{"hidden_size": 896, "head_dim": 32, "rope_theta": 10000.0, "bias": "none", "learning_rate": 0.00033, "beta1": 0.95, "batch_tokens": 65536, "max_seq_len": 1024}
Each number is 128 + 32 x the weight over its row's rms, rounded and kept within 0 to 255. Layers, rows and columns count from 0. Numbers have three digits each. The size before them is the row's rms in percent of the matrix's.

# layer 5 MLP down, 896x2368, rms 0.0163, rows 100-313, columns 0-63
100:098126105149102149110152138146089123126145074114083141148138140074075167163118103099164100095172093088125091167102163041150090133142134145116108140141123162105090167102168141162115107128161155
097:182122124132142115137070133107160129078151124113154130083111079084152134190120105144149161148101160093138073101166130081145131087096185127121094131089121111170186127133149202130084143099160162
096:168109181112105236128134110073112121144171143105141169130119163151121122098180098160127070165085121167172163140126116146073127105105154088108146126091095125126134080141090082161134012137070143
100:120173168138163145144119136214107133125181113156106118075086085146088120167203112149134166164103104125179091161162101084122116127152159161145139174149090146137123122119156169142139165188142160
107:190081106149140140117130069138151122140144119103128105110133129172117199118124107132122147101155039167146206053112095172110150177154140090079141171136161144107122136103096153093086135110132149
097:120107138112112183145159133141148134108143129130166181151121167166178067151065127150061136108132144122147106148107167096151193128114142125135097126119124176099126150060152101146084075140104143
099:108112124103149176110114157159102143103162167151142152110143156177139152079155140155113151172131093134178097141150165158140105175164098157103095120085133046096155136047161137126115129129117079
100:177102079144115126166100135078142118179127155101141167118122156124094130088194172140146129129194129176137161128123157129117186159084089107173125145129125148101082066187148124119069107145132131
102:128141195126150112125104102138143075114138143098148140118151047119124122151081090163152147112097168151180082128128097136156139142105135149084156129122122162109118163109128132121076096130112159
094:124157147104094134080127128088124103077121109151109157058084189152113109146184113185184118148080175166127110140093118159161137160183125162121183122166102051115180145140123130156169082109166103
098:124145121147102146094112117168119100180164129103097158087157129193140072131095098141140118102152152136122084165086130163097129126115126097161090079154120123094136202093094128144132056125112130
098:074187129116163135146116119105081136123148191093120129099143121194121132127204146073136118146185089175132201139151181103117171133211137121068163167126130152111122115163093126113092114167100162
102:036080141099158123121126144126107103139127096135105174161121147202133219056091175126109076097173124160155153128158114170105150175137119056080134067143137126140146149184117119126103081119116070
102:164151143083104078093142147077125117136074112100140149147116111134090142165145175134111142207124205131135183123159087142149103158114152152094073131101187173136138177155220172116076147186181164
099:105160139143068092114103111139163162104131177115112150131122160100158110131130105135143088133115122092138149159128095179096134189115114119155085195109130120058112151109129118152153116120112167
098:144110198108151106129106163113169134106096169107130141159126161135102149132086141070092094121126141126101167075106084140067084055131139164157150125126168106138124114096165105084103204115141140
098:164078127085169200117092092106102087165163110149127136117082183118144139146141163125141126192125126151127120148168105154139152116085130155091082097186110160130164099139108126151136086135118150
101:199198115119120142074152125094171117137177153132181115081124084062120138197115193131136081130127101077152138093080185139121122157140170156088134101068132140157153144109124012120126137126139111
098:147123125080138166168114128194086128131138126185094133095105153145105122147120116086184090160189140145097134167121138133121118119141176128109192140126109115086116161179172135112178144114118130
096:147098145091131149173123145140122094092090141120160126157165093122128154106142123160150103141139130054125124138079155060161149104109121114109147084152164058121118143141153189091167144100122125
096:162105171158106132105071151109119120182128158099178156077108127109101165108170111140144201148087102083024128127123104071177142163093102151131152102155075082113112131126078097070145144190174173
100:118155185153064107132114123128178133089159180134114171185089120069085074112108141139101106122090153186196112180188119136115152152134098113057161144104115127080118106118111158108161085115113191
098:098076128176137123110148106161118077114131126160076120143143066184107153207117142135106071169166136113168029082087170115080168122164204129115127101154109153108134185113150131098134117138082140
100:142117109133121090122101190029091162128184135163159131108117093160134089197119135099122100087139145047140146083105079191153036144159095101106149132204126162078157189117144094170087131084122118
097:132140152154166107154165157100123064119086118120082132126142118118119167102169193144107114099102157157132119182146111105136099150167090105109163130145095108115104188147146133139128146166105046
101:103111132134104158066127143112136161113161105136142148154132112135133163102121126135112149124103110117108157155106116152154093117139132124081162098158087083073102075151117175075064118157051103
096:145121144176125077105088107104121144114155141053102099112153112184118111129095168160095110142145226165185154119084105181112098110108126161136132116151094126108055130050160124091220130106119182
104:142190130126131144173164101159112137125068117158147067117117071150129152098230079123191096102133145158121121124139118121097108117177100146124134139090137125154124158144169096119144142160113127
097:053164135106074155115132146069086169093119039210128141119148116079186173119069131111162077126143123128138069074080155027149204154125114160087129183147101083124154098123098100104128130120103180
102:213108112157115105151105149123195037139188146145127096086175166159073155093108123089164105158170144119123118110132140130120139179103198111099110183112128078175132142132109138187110143145151120
097:133103087123171113131122134113179152131114182069096137172088170112133172202128149188101103117068112181144135161117143146152000135074130099038129173156074138221124144151124069155152185131103161
090:121139116164131165132107136185097140155164109113146137253158113092109075126113145107088141169138125106089099165133103169150110118114150127147097152108224137143115145120089148128119108122141130
102:115195164110102144119121114151087113146101201113131146158094136117137121156142150162187135191161054110135084175165153052105167121164138110089111094113087133106123126118109177154104106175141128
103:178115118115090073081084152155102090091122126164111089123183084168112124161034093110088202159100130180090156088109143104145114058100146136123092117107129157178091164159150143148160160096186076
097:161160135119210109103113131179137055126128111089190072195094120109109141113142065130131169153048063154105144140120104110166128125107131168161124104168120092116107103120106141149155125108130132
093:134108152159124076093077137093195120167080152113160108130150159101122156100084121141147122160133065114114106132099135122120130101093128157125122119110082128109188100073173146121105208100164120
096:125142092105134082083102093127067174093123065204094147179105157076158155121092157139165161090120191089141089091104134138123126124128072134073136134186181089081131110106179140067099099147133148
098:148134102111169160092096124097146172130114107152138095175146120078111165186164116110119089118119171118100112206093159080137103111038109167142104102096156125131097134157143103181171136089213100
094:091145079084093144143086161114147117174173109153079167176159082169188142133129185130125100106152127163075074066149167097106128114145073114151141149124155142135126084107083116136141110135172189
101:114107202140117129131138204086115192136143129097171135095155110064183093109147081163180129180186091100149126119160094101161103189097081118155186149093150127115149139105119098154139127163141160
094:109153111174096075180035139139127127169116141131148115105121137141133097124153134129142178154139105134136102098109101152150122088121109074135089176169065117129176120142121075156206123150127068
097:136185088134146137102167109133068107107163137139122177077133113142140144130156113180135159131086131111146120116143160108140125122188187141097127077140123085120144129181095147198094151115119102
100:170033096167119104116109123231123105150150142156108151062119099110123078158125169146095124142146120161142152220101155160149102135117131173166147165164163123100127182086118171105107187128097101
110:154150114144131100113110116120111126143098092131129106142107095119148162128120153127138144104126133119125134163085099144144140098197071178167163087147108161119100122138133147133113105089118169
101:121103147171140157195057122099098094118142128120073124125178124124073147122106098161138093102107126096143118113147128077133154127047203104057166152160117096096159119068127182193130144119132151
103:087072125141151179134112087162127087171173144153133109178158124143080130176201160109207219126093039148138151173152113192211178107140126143148103167115123074151103177142130118163131076139106127
099:072064077151106155038137110141125052088120157104148155157176145171139137213105092118095119114106187069143124076115179111140185136169152092134107115185094111156098072098090059128149094079127136
099:169120113168137158099126066136153147078099118145120116159117122142201148146122138152103146117132162144053146166154141120080127119153136131174145132097122081152116159131108131037144135116152142
097:158102127094110109148094127069104151118163183161118196138107085177127141129142136162128105164152133109156110097139169132064205146147132127104180111148131107146123136129124121109176136147112129
097:130125139118107096156127140147104141120101163054095129171135161123127100200089144147159099130107095063116148130123108134141185166128120131152159204100161131166100144154125040102068043142176138
105:125105149155164176132197171083132119129104141152203068100093131082122142127117114198140157224130115193152152109159092199116083174108156099119094091120132141108147122139153139125114172159126145
107:100111043067146126113174038121125151085167106131142114156207151077117116077174092132110147076160115103072081059098155067106118157095122172106091190112167162144136154140131142159175146150112106
094:095163196169121193136132155135080147092140087078127130105134112161092185126198081054096085145076097153130137170062107097201112127152120091145089118152144133138116054145117133153166123153123105
097:114205161169195204141132126053137131090120093123099109158143179158138102101160159135068092121126104130095108096095117097097186147115096104114152058209083102107095129119170143084105129121143047
096:157111135059158161081167106150119104149195100165113076134138110214134107137124151095128151131122180089159114155176163088115147123140148175122069157126135103108100174176162149158137131122098131
098:118145115141148135071101137159088147147118185127160143197199129109119094092098163175125141155108189162091136176067148125119195028150118108098076113098138133164091134093065114142108138150174126
103:126150109112144140129110128116103132117107140132148115157063161094082120124132112099138052125128152099123173078122164112121110104128142108128072072095102126078141124155163166108121140118122153
102:167194253158128120148038123101101088174120175112106073150148157091173147130087147079138189065150067118149103120200101169114156177111125105150151081134167095127085182061180129107125054116144167
097:172140176119159158164178170091117120108131133078106114124100075105127119111125075113169142130072141068103111064152147128135133138145124173119113162067147130170066178152161135097120163105081080
103:155107156038102149121100131107104139101108143115185134129159083108129181138100166107116179133130059132146183079128181160127149145139095114111103182139167126112115072089167103129091100102130132
099:055088087095096214123149113153026149128134099189157123099108103153170161139167169128109112128198111123103082130096150155083079095169144102149179140133103095131107135124202125122106178107172207
097:121088146152092121121128144157137157156120112172133100160093125147123182102147169112105170107122112076139098127133163073157164170044069142149160093160140107115106131114116110166163141154118222
095:100145110164104194140137117141108124182083146150061127112095107160127152145069121091209166133065151086197138144123177085146062177171128054144133108065156138146123187151188133154129164166089078
100:148122149139122096144099127117154153183172095085115120162144146130144140163060098085104117133104103131158147162141128103145078109066114137135130146122170158158167069063152127093119116097112146
101:072080110158148160174106135094174159139148157010156153181110148138144157167166128114136161093089104080106123127187138089107084058094115109142131133130170097109138183099139186132118204137171158
103:111211133172125163116107121125153119069119131138102076156157125150094213150115174106119146149165175104177187100122141106104183107154076099154119144087135098136079169147114109083167083148121113
109:162137186108161093115173080081166126075134108108101133122133157124103147101137144089110077134141151118174166124108149188117137134117172127088109098111153095141129052154153162107142099127080169
099:108128138180152101109156127155119172074166107115163162149122103116094182138151109080056157111162135108125176112131117181110160109164132133093030118111108119131170163078110105159090145168142113
101:123113133188147100158138204129123082118098146164128136130135098065095119156110102125107102142122105103161088145143122176110104095092142129175119129138117157172107120107122058123084097123094149
098:103117119098084087059173185076111111114157115119136170199137124122117178100140073140113114099101131097156122110088111133080141133114079114146156149124118086202060111104160062138132111147147166
100:135089068092113120123137078175149126105112118148106125099111154127126122130205133051177105117182128107136158107176078186121131153179117083125134122135145122105141175119135169099144119105122086
102:102159099087115057088104119101073118143109121131088122124106147081145132132145166075133127132170147157153156082132087129136127130172159203175110064190115094135141117116143106056130135134140128
099:129123161093179155130161120100110109110084082159121124132204148148176116109135147150173134150128121109114094124129136113080143134150081176171120183169096170055139123138102099097148125130170095
101:161099121140188097094127150106129131214063122122119111149083167134156065103094117101085093119119145094133084103115166112180090082146196125171111146165102164084107085148156077148129083099112177
100:160110082155208145152180060124123148101174158116143160149127134159102125183128163049089086090127142150102097065069170141117133163083127119103144140139140140143094089115134147155106185104119175
099:104110075109199125143232098151056112096144123140152117152088165120123064088161109107142144130104147177086108158174195093128060112109144168177108116144137117066163117087169146124149119106146203
098:069101055074130144136091145048099140194144168108123118122141089089141124123134109063136095158132179066160126168198114156157129179091141164142090142128143048107097141182135087138051173159153115
095:137175124117090144091160142129081168115163100109117131101076162150164130123122149182112135123086121149087149132144157104178153113131146132102116144179174099116161174101113129122192123182115117
100:127126085134153157152083151117134117113154175144105200117040186147139131133161093114141124104129142120109128162166099081119112116109147084106115147191144195138100169155102147136168129071158117
095:074089132138112113149155106109096134130104111081109117109106122069132161119169126115136104116182129158129139150104087073156151102094115110153083166132086111089133166143181115057123120177210147
098:089129080141189108201097108146120132135049175099142105108102160142095089082166144131076109138054128096137130111097104150126106165122193133066168104117178154134159160170155148154128146125187130
099:134092188110144156107177134107106128119159210182193128107121151149137109096155108115147158138135049144116052137137130109157095139109168094153079124138102241106098093142127109139105162080143134
099:137144134099130150103101130079121095168093102136111112176079208047151084169121121091134134155231137122091139143154076120110127122121140160093138100117110137119141109085126143134108125149155112
102:107131208125131126188187086132143152162119136120188041199100130191112085161127150107171107057155132140146173162132167078136068116170097137077071073068117138053093149143116062099125138135084160
100:065137107081074163164125153154134122172115172056098145152139068207160120135117124080127174100117108111108186124111093170151115142148105138087153119118113109110174147156084132134163159123130170
105:145107122103120088127104216089226103110103185130137137043071100054083147131088157100129127183060123140169156152145099173097125108106139107094104128045174131119120116164140108132123111138138141
104:124131084183123107119121086101102162139114111109158132109192152163117064138109135149201195068098121151151058129124086140118131136085117155115116161161124151149111167123150202144139186154155158
100:109127111109124133222133197101078147114137139163129122096124126099089106176127022119160082160177157180110154198099074089087131120141111147148137112151184175120103147124091120142157146186149078
099:172124102100108048119158094042106100166119081102155108108169111123169084065162136122117140113166129119092113086119149072092120116145065180156161069095067145145129081163159125127183188114177120
097:116101088069168123113181101143133120172179141159144139100126126118127129126118118123156153143085181133108106144175158113057068195072130146104154112154095135145152141126178179135130160137135107
099:200184077148164146115136136146127149137110124080138137185178124168115100135156083089167102142099124157105151162148141153128078128125041109140164130149191112132134101171124150138104109143091167
097:111106157125141109157143084100160149136190102102134109133107100210106131106148113130143187125118078109172128140144181110138116102132062155141165125086179165080089120153117133150079077161108203
102:156115123126175062163163146045049159075150161219104148052129123158112122159173116129102143149095105146155127146188146147091129168096110095092069104135089096111138158170214116138140135102147120
100:156109112207136156160141143113118137115084124069164104120096094250144071110052103102106126158165179084099132085185072152133088161084168124156057127130148137102073115156094116079166085114149157
098:116099112138158146165111112117092075114114112165096112183152122127113164102093108106139186135135098171114126222115141151183086119144138112136172123136129110148166154097107138151153107108157165
098:194172129135135098149145149211196116086154090127142167099129077155100142089093174142171168166182108154146072122135153124071148137172043111101081131128115125154161117123065177143159113119067165
100:062086099121116122154170157155141203146150170124141113142118128097092083110143125155153183096104127154110119185144140068139106123061074127129142061145093122093163132151123113132157160126106114
096:107116140126086065080099122129165101098129119184136120125069135076115147155219119144170122093137108115090130101184114123132140168065109137136134137102106148129162165096166069134080066101147141
099:137238165143129131103194092147100144165135109093075155131080143094090173110128085136168078142113092138168183141120129105157122202134136136102165153115137109108145096069219071103110131142180107
097:099112123159102132092119078163133142205088158134140150088120127105117131115097152144128093148118160131177164091161126202141146088148122192110135055080150216120118102152169149146125113130177123
112:080097117120152135040111092110171150121141131159120118125113155182132123153188106110140130052115161109142163127092147129158137158139190164133133187124133089191164201110136214122125117121141076
103:098141177115103132140105139162159101165086137127184127185103149071088148137195103105085120155122159163115088107118127053130102143097106130113111197130126114137118109123150096163152129093089101
101:089135167133151149142100168128110194162172138141145141111133114168164155137151077101089164136144097150163177134126120177146088126126099111108121153171144162123120112078181146121107148077134108
102:155102105134143205183094089185121147127127132137112113120118156183130099067100103154142128144166105138154116089114143162146168120058135091150116157169103107128135106113160157146097142092109142
098:092161134100093113139114146125137140099139120124132132145125134173127140158145140144133088142194124123132130142156100188173120099092102120127046131147132077125100066112121150130156140112122168
095:122129154133100133100117099154147156119147136125134200150155061123109161140161137087134108105060100096097132122183081094119122165165135139183096091115129138180082138189132140130152121140117098
102:127126097148135106096134099142207135109122200186140110102074157120144174065228157131177207156091085140150077141105143111121072089075115112122140096103178119150124082127130097127154096155098112
098:100107137104085158177079045069169195201076128132157108125101110148125131151083124178104119120219114144094153156137173173167151175143178150117102183131124121175167123073045104136104078185167134
102:084137103155111134052165110142165152100093088067119182145153138100127159161155133180106116143138132107106097137099176078091163123089141158087079126175071132116176088151151078038120137117139061
086:096134142160124139162080104120103185125124134165186138078100120123145159097051092141112140122127127093133149121155139135091156145115095141110075088111163183157115158173145115145200163124153112
094:152109155128133153150157134096095129132078175151156136197129186099156113121124096079124163147083153166129165138147069156148177147085152126114090030117142119113133114132106122209105110125088141
094:112123131166110135103128160131075091159115122146146139142188131087080160119161144118132146160122158101142118141139045148149120086155084117130095188169166175137092153069137123064089162115098159
094:142205073126181160122143110146064168145110112126117162168166147142149113139124142195139095219137104134089080139113152170087156070179180109154083105144136131090135138126115151115131101117133048
096:127112157120121093130112152098096144159159141139125152044124104058140181116091075115145150074139078094112110111132169171135154121151115093085168166114139167121104099161140131093117171192150140
098:120136134122095101103052143142146086173104121090067137130091152097090140133096093139044103082069151167113143153139151143177188127141129089121174179121094086088126090193119100108136072097119159
101:121082133176193162143161179124123184092138098094101090150150187207102115155107142076121086121124093165115144137156113145124142139100171048104096159167087143197101173134056161129125074153101184
095:121117102073154073122123151120162093151153104086080162159103172137095159123159186100134177139147174106160122099150141144145193134150175158165104160095148105201175162095202143161110095137113169
102:121066121092093149102132100114149129074124070124116108145086127119124146058127136145173079071128083150166168054111120133122086143172158159122152147121111101105136131113051104166075179162158149
099:131117150146115127096102134103102118111148168157135207081160114112164117175113141130123123177103168108083095173141143118119141165103147151078123130123129138092152165063115112160058120080103096
100:160110170131105077206156084114077145170125168083159144185140157088116128061139089167125075107084152103102143104093159117093174098054113131100164129062148086139101073126134125127068138065182124
100:141135124119020099128130076162093157141124176131126102148160168177115143148152108160110133124149172114197083119124120099108131127132122126095117171070133141115137212087147137120147141183139124
100:181147110141076167074125093116141126181136131125099164086151104097096155185090129167098175124163112096152098144059158139139132126154148132137116115162105123158134105120122154082119118152120154
099:116107109113124106141120133103127153173116118058127156152127151160110088144140121206107088176107181086154114086166136114150164174085105099137134153140103114138179159072121111125107115112137166
135:135183117078133060171130155157112088112123190140082179122123113074163134103117118125153095152097179157175130138108104068083113115101199156168139124109170102093161109127136184106125143142131152
103:056081116141148154131121145122092049150131158183129147123140098108126117118040155113158129151121145117149073126154141067136179139112170127105122162155108110127184086150144148173135151092188072
093:122168145112119093155123093141135138161154178088076133180158090038112158127155135151156144184123148156136127126118132171153138082207078089094109110168176091139093098134090157082133056098108148
101:144128167185092069109093188188125117181122114124158139092132126104147160183127127132142180106121162113199120147125127154160173111113166155133117123184098132152142107113083111121118102068127103
099:105103107110141151115151161139145184138150206153162159248063127110125079132167125107167146152115115181157167130143139092146181126104133142145104121138140114171105139136071099157084104128130098
096:106098100165115057090097135160163112154128132099141120109117174115185127116133101111122138113152120098084182125160055122147134092119115144133121079088168117078121107145169132119118077110149139
100:098136119135193183089133113144140107104105100116164152135226117185167088092188129138133140135132091126121119084181160097131109150110115174171117122153151138155075166126120080131108133064172112
102:132148172118141174111119124169146115140137112174132122102134139148100163058082139126114203103139182186166094133111137161155111116096193087123117149133168123114103120085154157143105122125094134
098:137176124127116104123112138087158157111182113055167134135133111076062110136209113164100059093165091183154160182143125121096110121060073094118171166095127117073146163130150167129127089129124113
100:113134135131158086134117133111110074157107128109165131119097050101047116102100110120146130144147158132108096169090128158132097125126138166135161132150130106101146104153116131095151129159126166
102:147151173103102063112114160112119096122139118109111151114082153137109173129138129110133118141115163159122142156113151120175064095149170123100099087116102097161115131128101130100175129125134102
099:089140114130148094219146081161168161147144160134120139081142117131131093083199170164186133136101124098164104209144184116144177152103141123141118163073142107211145106059117131136089140089124153
102:095153142168149090171116062145050154102145113064123127089113099134188140126149146093135168151111091126135108137148151157119134126154130179095090171103107083108153125159112060140155170175182142
101:076122138097133105144152197163110102146146137163173150144124139099146178094112128118151098149146085141123084094122110128130123158158099137178123178150168168113100146096150158083135158107169125
092:082127080104178178169107100140124096076084156133057100067175133103185148128182140092162084109152166119087104154138067123139146164110122127092086110081130113188127167086170097128165174052110055
097:133142137122110131109080208120165043103130123132089125102170101164161110130076136087143190108184187138090109100077173108152094152146124142148097113107128090150137127110106132160054098126162159
092:123139118141144122135166107090087138123142138054129162200163140168141060091124103128117125154145084134149148143150145067154131126164131123129133099122108129110090069091129105107113120130153088
103:119123126096170109137129191162173069116107120132066120135092160140135126156123085091135124070075096166127101151119135181116156148149142196102126108131153116086148162128177140110148088161151148
101:110109122084125093129186119080106125091163080167190077132129121083182126124127129127138128108125095197143219091112175149126127119141060128113074114151125118139129140112083044107160141123125142
100:084108150146184075112168149124075133143121152053147148147131109188174040167161125179085104055115086071127089080137131150148159161136091122110148113163095182144117125159170104115103137159094142
100:129075107158165183148111164164131136130150157156132125088119089185121086130083182128165163093124137221118199158067157117118156074122085143171157101138126180084169095161113135150178144104136104
099:153076154077143155110116114166109137161150096163143159149093124134182171157128132107128162127107132126103145160148141102159190123123138144220101134159098073104125139113135157110101090135125110
100:113172098135102115150132139102099169146065096142110141112117081093165122166163142150128091100100123169091175114186081154150103095118092094134154072129132137136135112109106095068119132116093118
099:122124127133134138141133207119143149126107166130141099130142135144091175140133115105130113129155159147114166187184079113105113129144180106092152100165130098116106174163177122120163105148142088
088:143128121124081137179116134094147118108108154167160091092116153139180101197108178168159189190175182183128126140166191203129089112096079160149163118142110118092137115170117134139151138051109139
099:172179156132158100148101085105159156161117150178117131170120229149176138150132135125144138125120125137172112142092113117109106135146091132145149088181087119128138081170125089144151137178114157
098:153116103147183170145145147105119102114165077142122102103144097077166127121120143146118101134130117187102112103056113122084120135152124112156080113144136148160099117102101093114131151149090178
100:108118034141161100118100100094091111113087140096096113126158158144135120150126093140146096096153101126020097099109136155139144121157143156105158107150140076131100162155137154138099096175127091
103:128137150112142061106101122136160137126115101161131148130139142154121119127217067134159139133163082102143135148118110062114156134060123120073107091098176153134135133134149103124090076133097131
098:146158107187086067134075132155141107092165114142097112115161134103104140075141164159118153123090133134146094145164111085102148183133102112116152129110147103130106139133040154116139107171128141
099:137096101141077142170139128135163135068137085125168121199177124152114129142092061143124104049113104092070148181068146132153196115116180191112099096134111087142061109118094136110075140150168168
100:088102090124139134116245178166136066153182169091129121140109146127092121149109098098128168142158138113090116100156154120089107104189103101096126066132149147136141184146139133120114163098119152
096:149129081140094167136132132182167182169175100081143177139149175085114152148147179176150087144124185127123121187067173158143106172145128151112110036115148119151157106119079167126132040094117137
099:141192152162114191150062118123128188113124095138140137109130110153140124170092069169146118154096146113123108095120116114184095094150179105066090127148145182187085127150153124078133154167110115
100:145090083093130084159166097144113073146087129110159158144088114106158160120145122090112058141192191097078159173170122157151172116148138102084075104119176145123169126155147147192128123121145084
103:095108052139123060143094172114111104113191141095093133131084131065175107218178090109097079130139123178134168125129147073168067091106166156159114170146149130118156138107181095109115197105147208
099:134132131153106142150125145116142194128121204112177086106125176082128093133098147156160112102139129115168161106178089133070024111113183142120098048065132156118181127103157189107075158095186172
093:146154130132094077177079132114122131122112200086112130181138126089127148193184162158048099108105062139144181091144094121113159096127131128159122130114149106117124155186156115120109140034129125
100:062108165128087094204165141119090111117080124124096182185083155155096190173165150171102070132105144168078123090141139105076134112194144192094143111174111117099191085085179037147100060164181102
089:123124172162073085146092123183152148169138086083110080102138179167114142123127116106189145069176107148145166077137149174175148151123116152103045124125105127072109121152077151092074072150119106
098:149129140117146130146098146134132155140160184117086146158097137115130151185083123117151060147160100173073127092123106138174142108137185126131134132134164128120154106128134132124142135081114170
099:116120196111090114150100132146066118111150163116053152125114133104113118082157163139104103143094030141128140191073121139070090166131129138179109132149139088169102106121161109141114138095160086
096:083143168146118127179119089173129110117109113141138156143150109104125066169124156127131172121111129127062152098153122055158119075120094080165118108100179165155162154153084131209150111110122148
100:113152103106150164132091088163114114120149191211125103057216156075101155112133072138101130123153092178170138157119142118089124096087122159113063155141165147109139180140124174177119042121111115
101:158136145082107144176113106118130146140129116187149109077140096086146126113106087133086124124091180114143117105173135143112086109147091142085162123111129133139166103126157127156127163094151070
098:152105136158154076113186113103094115148131142144109185099069155139111146085149147103120073090123109100130130062089144134109070161167156165151124178139109115102139141085087168117201100105121135
101:099121075156078130074119150092114154206108122152164148148175029079116189161183183140162172118148127119133165178052186137095238120184139127153114150129109101151118127150078070117107102116100076
100:137134069126159119157108188185078135154085112140114048211095120150112133150092152126159134142110069176116125177145132198209099118119131124076167126180121134098072107085101123094087096120133143
097:162111116115126131154104150143182115135149113115164079116093179109146149176114149076134187113140186066209147108185122118154161146121169048157140124111123157200173167119132127132104157135125111
098:117206151073148136057183170077054175161182119130160150075103188157128116131125081120105176085119070109122119126131162112118108167159201096096175157174158163139092147105161095089143150103149129
097:104086165136120119054104185058133124098151128050149144122151167188139105167096168118162111138129119133123137106124164091092093132131134131169114116115153117113015119134106128094114147138093041
099:062131175107105028103124170083153173138115074100194135122071113139196181153158121162123164116093122193111135137179100087114079127110135074108075167122159096142102127098097105146118134161098132
105:172126138135082109161162156134043108148104108080117127120055112103115138096142087132130143166137165167177122132136039173147103133220113144168030149124099163100102130223139068140138142125161128
092:116162212132166102168130150086140160164156200148133079122111116109093101112080088181113135095050091155118129160111122169144129109108119131109104112169104143128149111136107173115118181137150079
099:137120129146140165091061099112128169124084122163086180094155088101087148158149126132146179066131086154090037125199096140157136107128135129108111122192162091100111234109129131163094153159108073
101:182168106095139094140133135150108112161165107147149113119163142171101120138144151095111209106113059110149079152141126114085115126077160104114098043168123135095123074114187100102117133124169093
099:137142134136114150122125118114191143136127112143114183127176107167148087117131087114157149098096190077136150058077100158131153128130127103115111130124137103171104089112098167113137167092144146
105:129102155148147153167165113141110139152144124149139107120106115155167118152169152104169141125136086061132091125154138164084152094109164185132157158185147199135117180116154147151124141153102151
099:134127114206125096102181109137114163142122136096127167086102131105124130175085158127135089133068208144113131134145130097169091110141154120131100109158168118120117086071160125108141175129119090
095:159104057128121219126124076178156154148056113060124093108147179175177174156158108127156171154120115130128165142132138156079158143157115101119088116165050097113171142211111133117138110153159135
094:132172104123107127132117136111177087117116129164120216158136079077101223169153171142119101135097045190114103141118117103111159117095154123129141095153090125124101122152128148108107104183143103
098:096131136178089092174148156128144169165092084076159137127172109159148067128150161174077091075141145155083121067104140134126155122139050120114132145103115168051072147121116114094126094061113121
099:103166149098141173102101139144088098107083112146083155061115067122216158125154106137150176170114124118124092151076137054107160100116100132122084123177110119138126125136136064108140086094134153
099:109151127150132099152155089103043174164116092185122203116066143147144138180123140170104075130093077123110154120100160148156115200084177138133107127157115141087137112114171102174119127110097128
102:141147084086128172087096123110075218096128126121139078145125163087155181124141096046106106108130124078181129179188144084095136079101123151150139113103118104076100132106181082068183154170145149
098:209209127070124092144163161157148136159093077141146078135144113104140111131111154203126132151105101145127005144175070143092215079098140128091130162147170204159092151070063192122143061108128145
098:142100134201084180155096178095154118105078126159093113146123125146190188085149066113129141126116098105076117072070105160161092110159078097139117115183098116104147166151140129067112086052083073
099:169153118159080109108146111097136125127125095178110136056143159115093080149155117096146121114165096147118165098149120145154134090189124124140065093180098130165108164109142125086136180084111172
098:159143079139113131071180161168135152164128131136191155124142143173139100155082119123110120165092182127138123132100174161109127144173169149137105103079184078158096082088133140088154177129136142
100:128148112036131145122144120180090171113112108158117167112160151159049104100137149139119173046106100099204141179108181097119095120151152121091120141161167099073122117122152120140123154058139168
096:178143102114154144110113103098114113075157078131102126107141088121137074114180121081122164144120141076159124186064086113152162116101158085166201176157073154102110175133177172164122116118148144
100:163117106185121107159151130101153212168086123104127097224167125117124101106133105079130172170102130139087092116111162200136095132124125129141131060161168124070094151092105131141150139142126139
102:118034082117122139131084105140175201163091156124180146127153159112151148169052089153135180152126120095166080089114126143103130148146117106131108095140098145101124106137073093113101136118109077
093:153173113098129093084120168153154101131086147107083146167080120135089162133159184061113119107148133147114113094140138133111138126195127143140148161126197089092110131163163144055114095156127083
100:154099143123181152126116146128076110146183075117135161125108096143123070137087143092106067170134102105119116117080136097104164098120147116096117088125110116138108130078130111124118086180105100
092:079137124152169121117084148107177087066056144087095110210154143142121105149126127123131132134111127085103142105146098186112172160112102124137056172099131106104140166093148156141116149152133081
106:074142136143189169168102117100129175138127101120149187063120152149139134172136175116152157153097118100082073096125087154170138077183201163176164205104121064167100103094158138060150115115179110
102:103114161159122140162109147115140149136096141120119100105137136180111147122136078118169149120154101157118150117206100126064192161107133137120152091056049167088135160152055114148116066145172091
100:086131121113135105110102151060138113080039117080137134116093099147145156098108124100139076157100132046072131068123128180106119110153110121129102095159119088118133088133139162135133120178104173
099:052178104133111113115164160175145076113137112108102115102095138104133117143124103079111168146083096127107082157183175168123115143145089108097143117103083162141129157081107128068169155138133112
105:110110114113175140081103112091179066152074127130101092089103077123112129149143160109101116164177126106143148141084142120091154079132119117109143110126067094108161112086163126070159147144134194
097:215145108118157106117116088175102134142112060085129108102148161112208163115158188103074105128183095136080135148084093107099076146128133097148126107085120109144092113139108093106167167126134175
100:118060146157149100119139094205141128151141143097159074121112125122120158095111118140113162176120095167115190101112128126137178126145205148093125075123129164124135117117113160159132133118153081
120:078087154159115137150112164155095144099152109150175081111125101132165104107180145164141170195078142074106107123114198103155096161104064140139165179126049157126131168161081052179110127139155116
100:152198125126126159167101127161104192091125144055046136133162076210077175111129104159063145111118156153153114124140094150112072131131121119116098171065201096129097094158045135166123132113168119
099:117176119158138166074136143146132101112137110153125118150181134111092106169133152122129139132134119156155187094107128147044143100127127166079129134150126125130100134114161112100086119126103147
102:101062121127131147145138110189121127137129083163166108091139074136143125137092115095098166092162102099077150144141132150112182153171134113130113116166088110123159116118086131135108144128097175
099:120144085159121103125159109169120135155133125100123079129032182093167078136163062127197157148095198151096134156094144169137117154133068167152125106149135124156179118123148142113117136129121154
100:132169132095107120140137146068156138184119085121166151112144180077173119133173136113189134197187158132138160128135158095131108141094153124125104085111109144113098083177109141119097150154111101
100:107106106183118115164120167140134167078139082120121158142086077129122112114150087119163107174170096110177170167130078083086103128167108105110140147133167117155126070190178114138109130120148165
101:154145145122168181184136186116102068195096154103120109168128113104120129123108154119102104111158107160116123148113090166131148120085098164117125063126111213140121098123143112116115088137131112